{
  "n_layer": 10,
  "d_model": 160,
  "attn_scale": 0.125,
  "tie_embeddings": true,
  "init_std_qkv": 0.0238,
  "init_std_up": 0.0238,
  "lr": 0.00435,
  "decay_shape": "sqrt",
  "doc_mask": true,
  "dataset": "wikipedia_en"
}
Each number is 500 + 50 x the weight over its row's rms, rounded and kept within 0 to 999. Layers, rows and columns count from 0. Numbers have three digits each. The size before them is the row's rms in percent of the matrix's.

# up: layer 3 MLP up, 640x160, rms 0.125, rows 367-448, columns 80-159
# down: layer 3 MLP down (transposed), 640x160, rms 0.0884, rows 367-447, columns 80-159
up367 103:504519508450462461503536530508479547525455574448428470502438517494511444474372505489486559552530509524456363582475444553532459523543574558593425494500397543547588498520530492472387472503484483515415541426602523558480529507585529575430489426
down367 094:532516485547474569476510533517515487524517563443486503515445554478537498499480422455458578565460501542518583565478467519431454533496462500500443503526521483552566528519468473441512570541470515520309474586531560497537531537571503468560531470
up368 109:494493427413577508506495529512505505513556584543378560510513414526504464547470481490470523490494506431507567446607515552527489582435546501499485501562447464552505500508576494447529471501565540588443606519508449570371527546425470504637522540
down368 115:424514514445526529457514501496517494456491556490373624426561472530453481531411502551468462477478474473508569473467502566644482484525555409483534527489467531520512497508526575447443461549539457541473483477543503542398550444555380424413524536
up369 092:444554469499526542441440484419441518501457373528517472458447494459506544501500504498420488542500559477505462448372535473527554476554508468490457438554546465530565469483550472387504460536576542526499575531414579430455502510482532522591442506
down369 095:477678475530497461458504574487596565549513533492476447474514493389401469467522487403569485503501537552501558590545504534498495498428546530534530513527549523536432563427467526552392485435553472472524463545522483556516496455442472534521552474
up370 094:535487462451539564432453486487470543465585506450619548510487520458414522420482433554505469523544598499525511488521504481429605426542534454535438467520508563469609420513514468476470507529397496540490524514433454537507514530541549583500535413
down370 090:482538482469473519535594513536430493601617581493536547482544466560557382465545516501478518453423462497557562460416552425373479591523465526536567502530443391540528426474526435483514515554446493440450424525476514491598539513570486524434517515
up371 098:541520445478534430500474508527442435422466480469438511548465524500450478462523518409517578479571459579522582498493472542533517429472373478430522524622467398561579442443533442590512502476481505465536520496485429482515512474638459468462562525
down371 110:559668496542571578506412531493518451534453506525532479480580483512556521448402464577584547380448481501523437480532489436436486515510584435601416483602487533521503491494487491496508463403517425421469440566478531434429509514449525517551460439
up372 096:553376468433512550546477490409488485539436624540538504551478503513569523552487603557507503524487444489490503626506409524507430570428412545478458552453459429503574565536541462533550464496572507559571571437483484403488585555439498543499509605
down372 099:458442555548506417553616600510540535580500431447658468524440566449514439429542449584574519506512479561511454478552548487537482462566512522495512537515445546496406513537452564536458412556548501549553543432489509523559516446531381540515485525
up373 091:489419506417482548379534400489423451561478490472479427455505438490463487448481504581495572496563581415501471467504528485599512498489504486636499538451598500436479445529524483483576529465500503499527498580462519539450535422540556416523518480
down373 086:524454555545598506514432553557522528515432520465495521549558562532618508504563418399479542527420553558431533480498579458541497637446451535466481426544524577470488495436396506432548535441450558496554549538572557527441536532494577588536527489
up374 101:557464503470579494582503424575418513486495477576531576512570463514501546531502501496504489458483489554474401431455509523522469491526472540467493453516450543465529566429457527540517472438515492516428408463456482418479525560499508474485550607
down374 116:456459437403533459500492443531519460483540558494492482480452508495512430449453415512556376505488494515547481443546523410534422516476580491505495472561465501468494492504523497467561478520395436456466492467475513484446534524479572606443426524
up375 092:471459395485512445408450480477584474491457491446561546555478624499471445428475520549495484477479452492432396537484510419491471514441525535563492481623429375512505491553548555516468559497444493406556568458471546526545521468528496589505511567
down375 083:512572576522492497503470641494405544475532550509428459463532468503549542523500495436482512370488566580552425497517511580469515533564421527389455517440553476504464538421499517511432494549575458520540446567512404447467498534593459507484498493
up376 095:577607566584494512466596446496454515532540493523503535621486581525432442523453497537542517388493570443374435561439341457475561502533582527511523559464541533473540555458505403450427464536485544528510514438537458404507447467512431469457459571
down376 099:527463533509490471486530471407448518482440542546449530499517485468576520466553462463506475521564506495565454471498540559496546562495460458506513477542582483562518458403494564533397601531532491598498492576427566452523530395554448513524531413
up377 096:406412542539446493611383504580487519579578563492471436505541450562538587536512541485536602420449544487545457490442427516501477525527512516532628485618498561522518510491504517486446493446463481492517590462506501503471526513549480520472462505
down377 098:455447492385501479476478575520511537565505457529500467479473497469510572489498441491568464442586579509519476606488526490457416441427570440547440543516493518463551516558521518468552518542403383424501453546598503510573514579456540574490486541
up378 101:549430497460549456458540505509533448481452519498453483547450444566527556492525563575563562551524442502534564509592498539590539524542466441511573566568556492610524487489455455547460531508584575556499486439494399502464479458468560468473508483
down378 100:498519391470502583570399439481512464515478516480528555552560586546457589451497535452473487486561492492519609480510454511461462477593404624516559534616534469538479477582543503474615525524536495473563523535450437477620417497507495509542428485
up379 095:471536468470560511400513400482462478551552568515567429506450436511523479508504530549508442539505531412374412435414512534444521462514546555527398502498458379433490567460606521475470500535463460473539566558431456456552534579515498566485569583
down379 092:492468491514473449508506538372427490543393532532533529475477554571502582434447460474510553500537517545442503495440494443526476492465458432540551561462509559566459498524415641448439512523525503548463535402516454481427641469451489461496474442
up380 108:548453439524519560469552467471468489444504567570472458560537515562478525599467466354509548529499498515531633483436462415552608447451458550511493507463474421522460505430406373478518523585492527544544501505526559447528610395482570525511424531
down380 104:536490464496490551437394530523484530503490456521420502598504519518442490444531502492488407530645484499509589510505432450494506372539536505484496533523476465489511511492504438460635423517428447466508456477523501496499436468505503497506550416
up381 097:524459631533528500541431459524525429478670451533489445498515511508479447503470489410436526447430526427479463482532504479573607582486461508519505459486515530513549481592564525522506569390587535439504476516477436491519482539457519457481497489
down381 102:490420518526476600473515467485575564519461427546403542465587499569535434498523561508511438511493630444537448468475472519506487454409457520569515543508581567518531503663512484487470539528528457440516526490465474466467410447454521549499484492
up382 101:542551539493473490438429638516592588589495460466525492498527495484495542501565533563470562514525535481544414562585531505505479514475548603477510477473484512513559511515526456425482462462581488538533445419483495562474519522510562479408479425
down382 101:490517491484509405456495548532537497433603535501502436540470537497492417515507503470461556561510544538413557472518530467481423599530596564454632501553499525511599471531588509474470570466478466480632483489477523541564473528438462573458471495
up383 101:488599575500540510473543463503507469542509555529521506552460489484537564477564566615445487519511455442435564458486585479507487551518475468526578535619494500479558496581493567571480507608584503543514467380576531466498400499601494470427501508
down383 081:541442584462479494523538433543469405546593507574525515539464527530479446557479541425539517484449628457472545554505494539476617460495527473487458524473483580514539534463494522387511500500500495557461458521560452552452559479369493411524486514
up384 084:509518452472477458503492509448584468549483518467524513601466589448578466537476558451503549491556505457550407524450527540485439503473561487553419454470604554528615446490446469392536519493491460501495517466470500492552430500542460528532485485
down384 095:529441524487474510429551516631457554476527584492425397461487484475571531426584494575410518364467468545448483522509533458463595521442502492485490551486416488486557540564518470586395536531496454542503508459494421571515515499458572579530474510
up385 109:579534526474427528493462568593526539596484530512471428581482543542591524492455513503490535528487527526508571555532467548572465557500575468472577547476515540466470513457544517499482515545611434532431501518472432444463482566500531482490552533
down385 108:430503426529523564441503516470445500481500475549512424497573498491492495479485555493483498466517432459499497450488543491435505551465521456463566501464552564448519469547521547482372532494556441539472345475531458453613541521573509522469561531
up386 103:467476520466519494547486557506505512579605521506427485550517464483446580576446424462451500588476519568496518546535453423479514608503482480520557383502385561418514512498560427461506488572475448560492431454470545548436484502611528453577405514
down386 112:480439503541457463517542498439522579425483512369536514465541470439511487462437512507506500503550547526488462471476539518433562483517453483573517495521466590406488480568513432500436530533524526451514465593558437529488421497510461547654369560
up387 105:574393569409487544550502525613481500542533517487379422490425444529509592617490555524581491484492586506481424503515489484588532498593507524515394440456519528445567502543570536441564498497464501527447457463509516545467479408592511529520606501
down387 098:436511454536439531520466536512479487555451477439491507515438448475486435476564442581502495431511509451448542508566600524504575416502516376553515521514434448456518545487538469423462536480474467504479476463526418485601481593480438557603565555
up388 089:454415550536556455458495463433512486598429537579479409527464530563524505464450560400507460482466516465571470460415510551436573572548551437518543557464537524558453418496473507498512448461464551467486600418553538492575530501418419520472584486
down388 074:565496481491524557553483495561534438452536379519493402448551475447570547442489498537606587463410468510498479540588468477597404601516482520440542495485569462523569508426426457492426532493555438483552505449457417549554478571378448541574460553
up389 091:472408443494522547524511546484479570484509560520515515570439389485518582530483465544493497471420543452531526551515542605616473555593440496459507532468518548537407498582548506473468491486526524484501537390480546508510532435561386470421436508
down389 085:529594532529555524445502466557502409537506508540568504475545623455489502456510429533563528501445598548463418508491508538550467506482462549479553493520451490425446571394466564468497474583496513458534539450473489492511562497537568530495433620
up390 103:541457532524496481572506484481523516517440497577427490521434489456430558611555531480443428489481535490491462566448467536523478517473476497446482537565466519551505456517518538487516541569497589447464649545495425490550463625470536545472574489
down390 096:439504524445564492503521555393495483436529416541590495508544587571547523476455580596491429510579548482541518475423494479464512491505533442445498436519543460557521434538537574464450540442566489427492452519458467547513572480554584467546436400
up391 104:514406434495511392485476472553490383451484412574328500450472481505503520490480437567464533541482496394493574542534516504551555520564566558558510414401455519586439535435471516601530552527548502574491554441424527485463514497532583577504486506
down391 095:529444513592546428559560488440431488441484601428519497532468417480536414519477492372460490424401490536421441559499449530446483525556432616568531417503443484479477464535529483535584572574524467527410533470474476400516462498474527535528464418
up392 103:519505418466596485553434593614478467488498462511396528495598482567440486390511425492477503555435536496458553482545466504499534402565405465526445548550389523526481496570464486534425464559507433503527592371478553550540544559530467529480483455
down392 098:465435614407518546538484574489447498451518543413527374562592496534581478552511436488491520504457464574562506461426499487467508512504488504453478495561515515440599461464459532530498532447487514563498451551538436475470538480544521519572420546
up393 089:516461540434489600564490470528500489492469498519515439552505380541455569482485443477486484456501499486496429474464487562519526462542467567479483510480544548530384440489533498445522485435475486444575542389504590569439511598441535448517565529
down393 102:614436505420497580530531493524601509493537485501473413390571557474413565386519473529557548560518543509565522465393582525527518535510443464519473529488512569478512562486535483474460479449456517449540461504431575512559504588470520551519556515
up394 080:501510515514487521530398512469512502589531520464547543450393521550469484474518425612437410443474471508577435494542444561528555510470440542456492484476447529501479461561469452522463471503526439496614519444584412515474493446577515477449445423
down394 075:485466475508495545485570488507540405462591430476430415543480471464499460520485509492538518432466539532454502506478574488403414580529522497523494454555446523394439467439487452400393562489424534514475414530479525462531467485420447602537470559
up395 095:517516541459477490513554506358451492540506553477437543492539475477386548485494577512521428397546451522474472408487494477466552493460514458524505491492532463547614421341496502527637477592510567574479495501543496513479535556534374568516482555
down395 086:597487574500345522549574542496512458486487465541505479510497470528461563514488543447587541522545406551390455498443556550598495479516518496582525461503564426535480481450575566566491540470535521538517533430454542490546490553475466505614555562
up396 110:495484534507497473519425449541544517536434522472455459490459591549508523515503459522520594514520573525472552593397492439457609448594456530526540455576410437461494504589460513593615463464578457474546505467509539500478489461563505501493470386
down396 109:527494535495521483597425438514493527379565538503508545475502504570522458530434474597462482538451486556439512501504455567574464476403563473483538624490549477466471544555469510511419562564507578546465581512516466587541559488464477491530457518
up397 095:570497501526501451504553550502537550515495503604481474593456510438401618532484556454479548515507489440542450441604454527468541473470463497465524539478475454566483517474515447477473530493469515518535461483496576420538432468533446447451542456
down397 110:495517495431567543438511501494550470520541489536470532415440619520492469416490404439490554430556497461535554558496609476501434408486445495505548454478476501544569518550470533520513516504533501455499475476417434545555505607451513489524575531
up398 096:550416484493551539544498532436482554465532502422592470490456466415422560525523498558465463468539350553523518477526512369470568426477525437530592499531491480469575555551542496466481587530427564468502595428578412523520542469518462545486558389
down398 107:470526560625496516589520566517471477456537482499402465535453513452418554545559533504528563480522451565454489502506494599498458530478424522549534523449447492497489529467438614570487599479427500440560557554425558547506473509473462367536474527
up399 090:541548520480373486485486483520506461475454526485450402522516440407462501430426471551457492457523564618413556470563507484452557433436456467569416486467473488448590466554513576541520581545481489428446499553480499538457447537468396475516530539
down399 094:482487438548473524425575514573514559461492578475576433465569547529451335448455536534452507547505489440496410627596508491437549550546465471541476530548451524568584475442538427532467480499469406433491532592487602442528539503493605559557456536
up400 098:470529500587566548562431483610470493509500467532473530483427469494430525553494538441536515511487464471500496413459435576525512517494458434475435475500502398507557524480454436562555491432579467435528509482533509548526507473498454371613542532
down400 120:478523487543464512408513575550556415467488546531521567473494404513446621458436582499466413422411432512392414477556452481485548481505515534526421481433433550446583427470538556542481597529546438374485511523424439554480431485392517499436509481
up401 100:602509524446530495479481511446472518392509511500512427538496444481594514422473454546408505549460489526466533522504570435561545503470481524524510460449572516542613514478588518441589492559562544438515520529502533377442451472598461520477481534
down401 089:514512544473452490545530539514547493500482511543478601524584406484419609527523497511514504507522464512490609633577400480516473455579449447493453537476423470374467498507581505477515474427521414495463498496446495550529541468449540581484485439
up402 102:487509468524537400446441596461466494487500504485596482498616477474433465626446468432499464570508553435562478509451474617453494492536514496575557433485514487468500491389470479516486557445465493531441517442455508538437563573501518422470496435
down402 104:549411484574462327512590427513499475482499451547435531525482516432490513462543467447477429407496467489494476478453485575512476531509564496525588545414548566516501488465544605511442440510475442457524559472450481565525486509478470443550607496
up403 099:486521490442521494385568469419492507494526523511503500541484420584496471480548464454515577533551450523484545543586519487510559495479486560510557398498464475458414526453557519434623478451578502496501507373421496407435518486506485500398533457
down403 100:425482512511408483494515519493390508534417481495517479495420495535429501442453539483537491522512529393443511508467521469568665533462446536478507547474479508466483533456471441562472556599472452378504445493507530489515455475431503489486513508
up404 104:540552507499490457480479445546450493475520547418497514552542572516514527462555558512458439473548553382549600430510546486469441499496503500456459512518419491581455524561524389563540458445504458567498513497552536519574510408424488474511529479
down404 082:577422482507512484459444497462460486549555342481477508529497471492434455458509416470543501500528438451537512526522542479523518605544402451550565464500572505541451435475486524484484548502485597462569541493415548492524412501504458464526452463
up405 111:521490459460469437505437470534530536490458565458548465521501519445531531508492426472493508493464492451405547453524528478469537558500518430471483461522508392522459459535428540480516475436393583560478494549540555563533574496430378507531469526
down405 108:516552526418492518553520482489408451583442388473512540472494556472556513431504428481557476555479463556521530495531424490416501426459460512444527505486463573589491525621406495542530493578498513500478476466421455517429563543512499530520559546
up406 109:552504543609490419591420460514500477527460488460523508496495463580500562520450500502451510474514500582561495434449508454572491476553442526500535448478506416496534554485386506466453485462572494529543428466552546459362527505538525504523419529
down406 113:462593418492536443488528438479505532560488530561495538582550515542544564501507478442482456534516496466466557574457521568463517513597551443520540504491525590529440487466482518496481513494507473476462447453565519396526440456377509543496421465
up407 093:512501464445494411462495543500480519598436525518547518492499487440561508546512537525583536501472499470457491573503475666512487496479495585542477504471520528483488475550459470483518479428483502450416525594524441462487433566502417508562623501
down407 102:477356504588498530484439545513496617489542597470476509519482473491425565516395497562395487526590482561516498527470468539496492507514458470489482566495428551340547509481469588558407486481512455421446462463531563450546507535482522448559474482
up408 086:525559538486481578499501470530443467435579613378562520496470557543555434497450527570492489501489417498544524543499513594477424492524476515532588485520518503573469514490480437540461440630479407575570511411479355505452457449440473427499512534
down408 105:596459549499437450472482565503500432586425485545496456418571519489500458480548452563549507485491520422492526478549515428497509562483483374561471483487559554510427517573479538469408462538508493512547568574452433517549469450513447573504480496
up409 094:521518462474534485606575398463420546615481517601474436480441542507539514569454572542461547487542415525470471512553562432518577526534539457536475512503497525468519456554521456527506566616470559508503480465525390510525518519554459544537483539
down409 104:553516469532364392493559511541517471483549587579467496568509469417506499503492581493485542468543528541475550492527621457582432426441587460454537517515569559458514493583499505435481481529448478575438491424516606474435458468530524508619540597
up410 119:530482487474580492492440455473498503514426514542531577511467448493451421558553507510516496449467509526474520466473511480605606557503598489525509584425489536526454535472458577466528513545511517549480508519566609439488589510504387520456561535
down410 115:543469533523456472522475583485546604556486340553462521521501496458488502492495542482456413499444600534519515521476437491470452380567476411449485503584483551489492489573518426445512415495480542458446571503452484361495575452436509589514497447
up411 102:405545420540465435526487532470529478439553424432456534457543514422581468528456568472433489443565499434460482494469433495480440535468564474573482541548491484436469470524508503552525464538521424418505597484524584522543527550478432431577467528
down411 088:424551545425502562493485470570607532527439487520512488466492548402560479432497520483426474441546506461588450540486563455515493445447487416450456484548499525510475562449457477595502462478538538478498609436553523395537360528449547538522562501
up412 104:522461443465564400475425466500543419480542525479424570572506504506487530491574539546499553640520456513537445487454503418513548526502493535514531500476425506525462459489446523465555594526477544482464593451556427468495502453465447517497471493
down412 092:460512522417504591554520572463534470512565549451529562442590451434439503423547444446521570490470479495472452519425539464480539446610529588426533380585529475500524572522500441444569500475490497523513484534469554521504391584500467503479492600
up413 094:507435485533559519455566553474576557593425495471581513508546419452498537446501436488492456496530441453497386418527564525428514534450573475551565519469421524424480513426541573495525388505539522506528517464502446609436501579540580490430497555
down413 083:503482487502485536522475525484398545509529467425532399476519446479484561479475545502456511450537481425519436491532437510543551345513473492505535458539505463529494494497565517519620487533512512474563499637528456507525445574431498465556571490
up414 101:470481485544488480445575545561425485536453463485459498501457497375441396473552467480529526563337547415444487525567453452553518427501543545522518525519462498569478464475553473569491478484444438478439534456452524422521595553437574489513490400
down414 087:502519554502492479456484558658508509442510548527525494548525464493412555523470452541419532524487479504504526526384560552406504408406468490504542471544457479408498446396423533526538577455507529546490489483382469509562588509453481477492436511
up415 100:515487557432602474494467638552482541504495481561557505500471535511388544588486440450509524536485518405457462447627512448485570507513499430469486434482411491468430507593474480549477497463521440538470460376485483521426538537513583467466510468
down415 098:535469513500542546439553408476422556489517467512500351441380502428465506518532491466612508532484438521439491426592581460517473585466502500483458504499459524505419524578412490438516503534540537559533469464395514469483551504549420546453602557
up416 099:454473498559471530452416527570495494480539501606466495478555569534512449567482486537489529534466486436533536562468482523498512486414493420471444494502445423576505558479498469561535526473526501473439564444395426509544479602556546509473576501
down416 096:507479502508482495527500432507542500440541441434580493467532469564590486529446627508449538510484519577487412479529538502461545519490507614537535539507493555482509450427451479613451568501501504566484527453532463522509572450442438489385476494
up417 083:448433520526577535445520503512507501504469504608595417543544419595471593451515410534427469480519518497479534535415512607561476419536436569498510500509507592598457507530574589407452465435499456507547635458550478438538505539505502513498476497
down417 090:545474501522517471441609564542471481524547488539399462524538568548487484570538434538548465528545508455509501514444470476595441567423543466565380454525453488460470532458405543575591545528511521524542418569440606546503476417402496531490488563
up418 088:472477540460578539454493457566540623433435580517432526563501512498504594421428612606455556525431466515530545470532488521543547476502490481544473482554537447500567433573491443541482443467515498543445576534401474648477485446378524466493542501
down418 091:511483512474382513608504459526553527530525470592513509433574482538466429450514473443540573567589488513534531468325494554546463538506529686493469537471591479488488548441500519541450499459580456531511433525491517555544460489458497513496533476
up419 096:505585577455576531384548563539551564531498530541489384573557445555431486490547446546464548505530451413440523490605522540448550530432543472552550465494507488496482536478576458517519389464504539532441498435558469547461565607485384397476563451
down419 093:426579456484489513550535419547435560546553375457399434493504501539468429511454553435471530441506556546522483489493438516409507467567499476442543488516536480456468505524519434445439423508519469559528510450580496463504495390447447553484446378
up420 101:450478492495558550483478530490414514547595520468508509494491483515435604487582495548505445504571498485609414486509513516478634521537654488670485520558511499425512493502490486429474440470470512472505476452456464494468532536488474532493523440
down420 115:450441497368477512572526466504527530437491487421470372546551331456486427427506545548547513498568486447564506555427509508481534499421465537546552416460458510463378474518497516556426640475541418440476454485488552431499492489491537462475445539
up421 103:455519419534491495484486502492476476497483481512498504456468561502418535447593506455465539551573482391446552512550548575584591440502583470437508493445493493444516480455398478505487490430521529431447571454486437587533403534529627539497576492
down421 106:532585449402594421563516484454539467502478498511503515497489578493470496476441547536562472511359508500512529480504508523488447594419438553478557495566489605543479436468510537499479472602442448481505517412478545482446480474536420580454458465
up422 103:521420525429499455502391560432428495585478578411467506466461504409580444458549494520502531521521448486486468494440459553632588538528495475426491497503436442421531427489489516538535498533484609540475488466508597544471448548558518472440538477
down422 104:446521534490507530516520499477497526573447402435425517501468407495547508608588532514442512369401528531501467449501482477476464568518534521448497439506507469448536536536554471532577529542662452514471499516509412589584493449500512557444516485
up423 106:516428556502451488464482517494491505458451572521496503428519452531596494548573495530505556541520491506527510457509467558584547540516554510426429416566556558512461476406490495502527341495510581433470430557511449465376534490484545431566415613
down423 099:486435479523473456467459411481621397535497497527381513625455544486488513444515478520535482525500523482431455519485561512497519524423449448561544501423485451431515477482530484503442548465477423497516398493452497550467557472458485458477505461
up424 093:554449539534535415480563518439447529483493499510601571446491533458534487498570490471498502469483522419461514450460501574524573569488483492503576564474484435486524484430551556515537412509425557471482500431488486591571438554487411547512517520
down424 101:479505485508490476529507426530489529495546484478587488444463549512637493456537540458502499521563518580401528493379514435459495480508492457493568471495433500482486490505385453522476431490499534497527531548493512554400429526481520539485395495
up425 100:466537510629474477471424567491530510520472494477460559532531512501470569434505538534454534546446507400463484555532366500509524381528413607503528463543473419526438477461489456459490471530507498569511458518571464616488492456407512610477507488
down425 106:568425560522504444573549444533493474463572466435493529478562494562622453418434535461495530550407488469513445499589552464542522539530459474535511468482595536389474497466470541564589516525443511534499429423558544450541518517625574551521593540
up426 095:389533520499481521485522506522540583412523460478472535461482424399438631492532489474456500466485420465536435513560531532470590481510592513432565486494405514545592531592490443571501517557452426646426543474353407469440476458513425445426498458
down426 095:448557530474500505458540508496466456511470530567570569600491447372489549630476426568438534554500564594512493532433527560483580474603497497568388503489469491449398467465429494548550454480501473561545534567500439500542516461483461527508510445
up427 103:534478411452499471469512414502497438471428524461492536511513521498545492464506478403516576546582532442503572474390496479403527511558485458576499456550439488455509419512517512572545557515533511442586628503447509565544468514442413387496586472
down427 106:553524566437573477590545520533499490436467498539503421500537601557522479495462420523523578370410463536459432565590561450513455503515494450541448504566480473503501499487454595494515460414533534525461441533506530496537462488571554539434479518
up428 102:547462547546551547556393487539565403521531543413504567465471526582474523487442498511447421502415487454508551493513406521546444584538445440609486518431446535635525541537454519465576531532547490572480586396583482584537526544463492497485451508
down428 104:540426484463399398504545452401426431603453506509488498495519457418497435442464535490529545508492496509436491499490561541474517471492401506551501483395551531435542533580612485427556589479555414429548504488459557545528474387570494552558556401
up429 097:509436438540581536480539525483416512476484519552481487609549496476467516549507552496450459472596554533470488563689506435534449507450511580483458477464454521435544459540516493539522481417499540486583582411516417543437518487528440507391466435
down429 098:467509500443554418452540503567507627530494462538499472422416523447493459393527488451558530467476519564466436550551565480508489469467514475551451590496509520495491469484548482489423466489464531526528412554449542504615556480532567529549530518
up430 103:479604608478451458540505441528496539528475500471533547635543446552440620488496483471576544470463418472606523491502479443478497585489486501475586515522528460508523487466485511569526473505624595534517507447524495477491484523505422449456563483
down430 109:544509563474551482529537517535465446570454517541445520470532417462467417486446520424499501527534490507510484487638545497601526570566513562474378567427499550515538522547541513404509587511499464430428458485511523460481538581446539542543521571
up431 096:529441488512532509444551544488488498495402537464395516514588508446451488506531554542471522532450485520527442575521533550561565474351482487543485454412482490456488501560500479521439547548495504460490545426535473537514545472469474427426437449
down431 101:498519585422530505495549462509563540584468499503514505544486498443619450499489444482532466467503419522482501437549430543440588524439547505587463453474571470565508418449555400514467556514574596517528503496452473628570563477413428621579486504
up432 092:416515472454488543423528466521460444569548404513554477513576476467530507392494578568495541431417485572441451576557529440584522458453554462516393485467521503511550471527478487489488499534489556468507468537571547549435510474437484506500569411
down432 088:530523474545482477428548531514505515552450451418468468477453473493508449457556496456415492568480459450547590468517507496494537484474518428505440422496397565521448510522464419499477522577496459470503536579530492540533501508459547548576426473
up433 105:629554434525482559562468472491432530446595508444566488515569499515471490504509559595510518476527590508469483531509454536536543505560562561540476519425618404470558490530464442472461493459487497539590431495555541525506614495496576462369494464
down433 107:432471567543508627431476488564462490423666420459460460550488423548543531502429433503556465543514589520448502471481524454543457460454447583533468489506483452504484509538478487519562513509544473504618427463520568545545485513594551572561480478
up434 115:471536449505404478598590479478404522500522483506550481504501486447510452567500574571474478471533558516497490484559466584528656526503481484489450596525529449449547484560548505536530525585560469541523455416630518467504535603524453432459532474
down434 116:521420453612399523511603511505530471519511495507524462478509488475517465574529562500526496438542565506501504476493565529482472489587566548472504587423499509401540499480478492497481568634449549467515472506541492495480593536504577530533487531
up435 103:404500554460460539541411497428487584471497516426516558572401506444513537535514583490522491444498431521495532441479461545520522433492487580491539588475409449486486412497493505485550620552499532516474434409463526485546651495519460401479495532
down435 100:521435498652402609590425577579458534528574501541473455526485500591499521424494485551557523574498567488548452468479564446504511467562511599495422564570549471516454481471445501446444503504524531530480477509527564467513577436523553516541503518
up436 099:505530530433517437484426535500496503593551435542577536523459518499442569596463546455459428476529497463471497518509441529475542464478504481477442437410552511470546547542431477455467540439545507371557566519533488569496513560422441511574481528
down436 104:486597470531367459587502627542520467509501623537503490537586460514490500491546454491578457480495470510492495520495457433555523516481510498506422466580434528547539420584469559533558528504476469491481481477539443538506568539492451480530566547
up437 094:475532537438567526471423458444485553549434562478429540453462523456340452557585625501518557522541487547455470528467503539533512517579520418546540581456498494445591485498448552533523478599457476575377494437417528449438478502553537477493568434
down437 077:466480531411556494445565564542461421540598457557497482524530518486436508521458506458492428486506615456530548582445491567505520451456475559603489545556557510518423471458465531493452485474615444461549533551467478481511561523444521567527456488
up438 110:479523534448535485480552428427448429514474464505455491579457438519490440569433497493497488605432380559609486531437512524510467518505489504582478520484531524591466490499538431566538479477530561497474491470528482419453553470588441474472564540
down438 119:604515460503452470549396542475464503516566491532480427501520543520454514416575540450513549537456470535544458524451530355542424501476537451402579450455505457544462470503444535534549618475492578462447501498442488489534514459560530448522561408
up439 094:498530515532517451541514456550407444514421471585506497613537494386501566545508510517524488376596554528482475505448515450438553462449588437505429549555420397533461453543505473492454591511426519522494530540450555552520478487566392565427536490
down439 116:488558528510515504554558457500535569497425555449515489431548466516576540395473522487550550475470494489456505529575526451486525594550433483530505503441443486542534592569497445531558506518516425426517546550437446550528453488403549505509483513
up440 098:502474415536475591510381564363481466499499467497544554533394504468450537552466470540478488550517500450550516418597532524516544523400542529508458550458495427470509623501476561472484480425558507542462479463505537459517484527471551528463419529
down440 097:476616542477397476599524562496521552510541497526506492433532569541401521499503511454459569411502580512427488382432518496489538481477443518451382505597593411541542482589488423563472438515496502554517478515465507468527497431488531466443418572
up441 109:557486455561589537501498583473426446454394446532481568554486515449556535470474487450510501555541487437506631481530485470452604572487480510585532557478431589498535444416474597512577515538442501479525607550455552429537460478521403465474459503
down441 115:544470448525444585503489546474564489428497528522466454577521571440494498485506466584597466565452583515392532597447566400515454530446559403471447482487442554551521582532497573521483502491506513480488533498517531523533554533593462605401461540
up442 096:559505537499578438432471594465471555416427526482520463533509474464569593552474497485415442554422516553495520471540540542534467521478471454496527572513446510519519504503503519529501467423550461433470585475523510427520525447438555563541462500
down442 090:498573497533468478503479478491521511405471517501416546535511489535587562524565555465439518546552552514487491416533430474507454548480557522456430487425497436455429461520568474505547428514555515527453590542418435447614463529492524469418532426
up443 110:512585507578463559544437409497545469546506511462438559476445622479411597504434494501565549478361411520474499506516468470479518520548491587521504431472430433516544450512463573469599510545446467527572491516450557453571486532557650584560431467
down443 105:585499444550504470569495501489440539468586520479444489457426467514506499556442472557419487497454535524566452531555534518569523457638432460452450505476494491478499488567452518521546443482491582516510557553522490490533452599528581460428509485
up444 098:518463541487520554443537545503543513545524549521512588469569381515496510455458436494526544495491438487513542452525582515615506464497430519417509380490461521489417519504530496540460499558523553491529470514398568557538564487515571437567447549
down444 094:527444636447520514500478487458519461552542593500440542522490640461587450581543528528552500567430446546426479514478575415500460521440522529512519461456474473482492479530348483564523449552521480463501472544518450514536501516571433525448491482
up445 094:577573508565493478407461494458493564523496431454545559521475523528459536436437531519541533433380430562496446477443529524490529498582472469528578538521448447540541516439505435486465468480492567559482503530694493537533518456497440499445506420
down445 082:549503505456587560496593474500460472447411625481507447517460616480529466505589515468512524583507515536420561458590545481549515537490491606463497549413554553483500531497418499491558469528490557532491499494373506488506490557501481566503469481
up446 103:559453516437559601447461535569397468499514475488475437527539524518501532455470448565498638557471495525515611359496499505549565525591520478548535568540514453443476499501574477587499437500503479524471533559474567523518524531558452531614535524
down446 106:517403449482504454520518534555435592470433584519504445467533575515535508473449457460562486528553514497530532417488554554510464417530478511405507583503572566445537456524533568545503472452600524476514457571485463490524603442565516511542359447
up447 096:527411444600498445412481549526521583513549487461543512526455444562548554443463513555536534537516564511496443479494420576539468523566510571453470423477548552525559433554487347448520489421546475527544483520507549483459534428552504526510570445
down447 094:449390501479488488545530539356360568541452557509433524532474531542575491509502642387448448467524587398478487457471520451545441576486548512428504583439494433463568490521557554541435543501496480477485485486410504384522514479483492471437465474
up448 098:487582533515471589586476582428479514529470505464519498534418412460422494560527484561382462499591510523470496500484482584439550548399405558503505457461441473511598462576458527562465564591451391547511387457384540492445477568509452443516523481